Weights of a small GPT-style language model, trained from scratch on English Wikipedia.
Size: 11 layers, width 64, 2 heads of 32, MLP 192 SwiGLU, vocabulary 2048, 0.849M parameters.
Each number is 500 + 40 x the weight over its row's rms, rounded and kept within 0 to 999. Layers, rows and columns count from 0. Numbers have three digits each. The size before them is the row's rms in percent of the matrix's.

# layer 4 attention key, 64x64, rms 0.18, rows 0-63, columns 0-63
114:532485508512516450549512503553497532526509491455471552499442431470436535439521542450480547445543513470606495506505491532418482522480523490480553543451552423550499490509454450477479501512523411
094:540483498563418532477514590517534471467484473505519471526479545543531543508510516537487436500520484574572485489442469416459585533487491445522469512512493493521433454515591498491499530514461438
083:553481457531513478458492549463467464567481424569529475479512463532549425459563524532554491508474490552529515447483503546443523543533507439562518507534453481485478526546514444438515577515519565
093:476523549554457502479484505554537573451534529472524531501515436510499539499594519455466575504509478554528473552546567476494440426487562539503463496448526497492453437501557504469453521564487539
085:473481413539510512510538528438464513437486488498584428510476519560507569499549465490504412514521505493509512493458508461503589503519522548495401508504490545480558451517511545434509423504517494
088:443442541510461530501534541548487355454485490601422464480499473520526485492524500567483495509495514426489452489498532525504484469466474536511456514543490493554520454546457490500512482420480458
101:458446477530514521416489479478505500505498521478650521485528476468467442553491500532535436528489489523511534461506474511552487496418543513487502535516517494610467537549463434475508430488500493
096:556481510546490538548541494506463554478537413503526532500538496457518505506486505422425521398532463611491496512489463564464462481549504504533502486452565516472430557513449526520462497496519521
085:514532472503542496523566472444532510488591462467477428491465498488491460580510538571535448542512508565426510436526463503544551478466507471527453489553443532487513511515543527522585480486555551
105:535544559542515480549427545558506534491532477462522544497495451543455530478567437464526541508519525550544494510516515530472466483433482476477513523493524409497510462496363479558499521537472548
107:509463527420489468429467540496518467456460497475559519408453472501502522459560496493511460498456469485400517559521498470457486476439492501542487509439575456488513503516507448463590488551446515
096:521565563454535538562542485489485525555492467479439473448454453554548527515495403522619493494476491506481534536489488491556432463521520523444506471495547522507407491547480527507502483468523519
100:565512544521454461483493463470454498428465537492536479522537503517494445520535473529497517543515499520447469537506508554534438494445560480557505560594485567483563596521445549533528508568497518
095:584536529479470474522542479605465579486541505515502545495541449478494493512550531475406476441489495473492532538495456467442400488449518495456449489458476497502455513481532469454491527540442462
100:508484513474512469524484544490466496575459521513524488457434539500577548473491612459499515475463520571495518505579507503491530491534522473546536485527414465451528482457494429590520454516567500
097:484474489549463472467509441429483466462557516477540495535405493527446525484583476475490585521539485554542514469452458560501495445514570566495530504474433483447461493521564490460541489466507507
098:508488479532496503593550485533486473465549512505470524488429425484453546423559504506496516502498475524613481469463469564441540514529530481490551500497540492549471462513479443425467553472558464
091:597484480524549547532487539573453503515529524447460523560470486520455503463509533501520556532531469510518483525510465440432464481468486504476517495416526435493440421515548569480424485479458458
099:462450536415571438465524534503521495481508535557512545528451464499503493517518478460442535490513489453492519470570510575465432512538487530452530550510527464478537597449465415506477474517442523
092:529516517453488572485534448538530537541469574423563513485495534492492556519516543484476536497469500524548483549485461547509507463573542529529444448504507517542556514479451467512457560488479626
091:583485482504507466500445465533521522561509509460433569540525464531539419499536477460510485518528396487467532535427544464494501468470532506533528540489494438452487453561559497456540502538509430
103:512492517476408451602499438505563521539505556493470557527492488480505500499456474473517517497486446540487516496502504464437441461530567540580538552479449462494509571475475481487455575471518567
096:514544477488414523566495531461514476576492476578439459436508513486553482520476515477531553504457469481466575482457502464451457575556501472547500488527460524427499527528524511515421564519530468
089:471585500461461561498528534529497590508571476545515488494533483443496574488504472503474522423564525566451468519448496521533524427488542561540531500498545513546502423459495495545456517525463473
087:516558460517463514474529450474491437415483565504466531527482474494409445494509561566547464499483492514418507480450473499552529446481558496516488482482539545513519456566476453497493493558435431
091:559515463582480539544501485532548560459506470529545501540524424488501527472475491527506529468483525546416503570480535572482511479523524484464544486454523466467408472501407475480458482525438443
096:502580425486540516554532495450456534534525493501514470481466631463557453511534457513501488533443465525508498446414538474507532530509505503531406488450481519457510547541473514438495530479476479
106:509415488506491435503546488559543512490572574471558552495509518476518530515555511488506556517569513435570499473488514553448554474463503499500561504440514474462503590515423476476477471531525549
109:440477523517460516468497490486521449479467495520534458545549564546531467556447532532477427410510556450475488427515435446535510461497495441519418513532517533521579529470521558536522509475541508
093:502441488415493543462493529500472465519493481480453488494553498461491511543586549469548489550457515470449554528426499486546471513483558537443499459529418546478528445526462566477561443537450509
099:451497557481521515572538488566474502523475507492446551543503455397426544427449525493496529508511547457526528476505526509407442471529550477448544570503543452507501532438482480487473501459491501
112:439528539506501481501481509491535468519468485551442471479558525512532496511417442567519445573464503466443542452487513518511504484515418499446435495511437501380464522556525476531518520528483557
098:464483499495458517481462516488542613461454546503564501508530511473469501486489527524491508555440479499464492523591574599546504546504512581496492529497477502464552517446505534441434567531521474
110:544524464503459478490510494497451459552525451532456518460441450534513430455537462524521457510536523474481481538482484419479489521467455484557492426489454444472475545606539467565572444534513487
107:486418471539500489465486545580529532420471544494430446508465521458528448521534479542542420462465555568457461518504455482509494449549505548491512487490504475488454478532548441488553466484441445
109:539448521544485525476563549519532450492494520551497487525566513553496464486508565483523396522566554480488479491487410498520534510544472486534532536535606508501565448499566543470545531476486499
114:520491457449519391511554498493570529516548471474505530546482487454528548500422455503545517511484567462613464463479467501470469494439481422522489536477528446507549469473518517491522529458521558
098:543500543501479429572470443541500566507506495511457477527564518521477475489422524485528473543532495583563480480464497509488417482581529481503513592469457491516486571556556486455456514497465512
097:455531488476568542534419531461464467519487489436486510594562515554495467482478518506441484531487594476502521471422438510525514495477545540541477509516537545490465455569575536450479497513522457
097:469511447461514517605522435473494520487491452494408538526466515486445472527420508490434514486503501495515493492506457527502550476461517566486544490509497525543545503516478463506510434437621432
108:527443470534514473465486507506506552556462567469478506568531472460562515518499514502486512569479500478524517536469542477530463437427557503558535491479485464525559567465407543579488582515535519
100:494486523522474498463503515497431516468521472537450457531515591494499546467423506514470495502534508522451442534483471490533521590427478480490494501495526465471564493507533618532510435507571411
103:488514483594496535460435558560512543462383515502526499475571508482506536461515498472541508530459509490476485541474465559505485553524565554489509481481496472529489558494427490462461468597465539
103:562507537531485449509476515536561505506497534521479549416450485493495461538491545489441489451522491601474493516521492572606511466454397471512533499468502463574510548508558491478454525515493501
101:516571497501493419555495495462516521514443489515466488552494475543475578492453479470473464453494458453427482562481560499600456500494560535562476515502588511546554495495473496547543447505481526
105:479595506507504445518532468494495499508542542526390537567532497513479523449515483532446473455525479460491529513421487520513463519496445471590447486535521511507448523483510487517637505532495507
099:429475542501509515529465483490563525417514518484484543502545497457603515545473530560433509466565493460467465439446490539452536423498522522492502433558540481537473498474506517487402500495509503
100:502501512462508525573445452504519488495449520531392543549532465513504490511430452587582512491524519511505500564512528517498531524516434546470575479485446507461383497521462523513472503530518506
109:490451507505411485494470593505555596501482495449587504513498488563434568491452490464518470537540476494491484508533483512570511461447448463526487514505531518489496529526522540427472437562539528
098:523562458533457490512471471519542536452475425531505430395485413440482399522559478535488497510488452543527447510532485529465542487452534489575522489520447475515519526499457509511453521524532486
086:536472562532505452503520494518478538446426573573536457549442483547451456521553502514468531501528507537524471473473520565484510527492472605473523535520509483574519497500575488503404481534469531
107:579518429363449503543527422517492468491524530585458515466501530494515513495502488500536423469485554442487495464428468489492525533558520444543501492556537525470486527506543487522505508461532530
103:537489497558477501540548500506499565503553453442486551520533533521436482549524480489480440446535515511540510517491514529531495607442543451490460487501533526477499455460517591535589496484566571
095:502511541477497518431408512477483529497517509530546444425488410473504539490540551494481465462466443495456568489489480531524435569517491543440569498488481527453501576468550479562496488551540470
095:521478530383504508598443534523480548527465468431493503535496522464492498498569512515427564435474535495506454523530456532521446483531514571453482453548462512520543528503510559476470529559483503
088:562492478531505531505551461534530549515526499495489536461438468442584459544513557505503399505504521431506592514512473440481508493527476483550467449473537500489554546537616497489497494538521507
108:445478533498569472524453516519463545489483534497528460512442483520462492443607485502498539538534577527563443558549506518500526529496526520492505483462576463577481444508483535445442552512501429
115:587507506449440518543458501507521520514444476540530520492425393465513581513507512463510496511523476507523516524481471497507494464464520488469536490494450560513503383447483596414498498512526493
106:569537479480498514468546426512442391515534497498495492603475532475571505484483545507542491501521550475496552465522484507463532487520552489491495505568552441455554493498474536554591453460508513
113:550524525533478511434439505473470504484445453505448546523500526525546486514485516581557491425587495501453490506450472455516493478462585428527525447460454518530452517518493488548539460466460419
101:496496439438433557512454518487401486487540533433513542379509576599481515525502435518475474524460492469496522530515485465475498533484527511476493513477492476544564498454543499532528468479550524
118:450486576543473514512517515497555546467503518477530439574503512533492531510531503525558521533571504642513519538536494547539484462406561541533494560520509465562523542495481487523500542513511469
089:516453540479529532498537533536493553486501489433474485428481502508484481498488459530505502455506538507411520560572474518487442508519467481586515453529445479474456531515356491450477503542542548
107:455450548500435531513543518523507482516581431504487585465507482491519497522513463507458444495476607459428497523452536483553497491494519455577489519522468516394498511522570501490517508460552529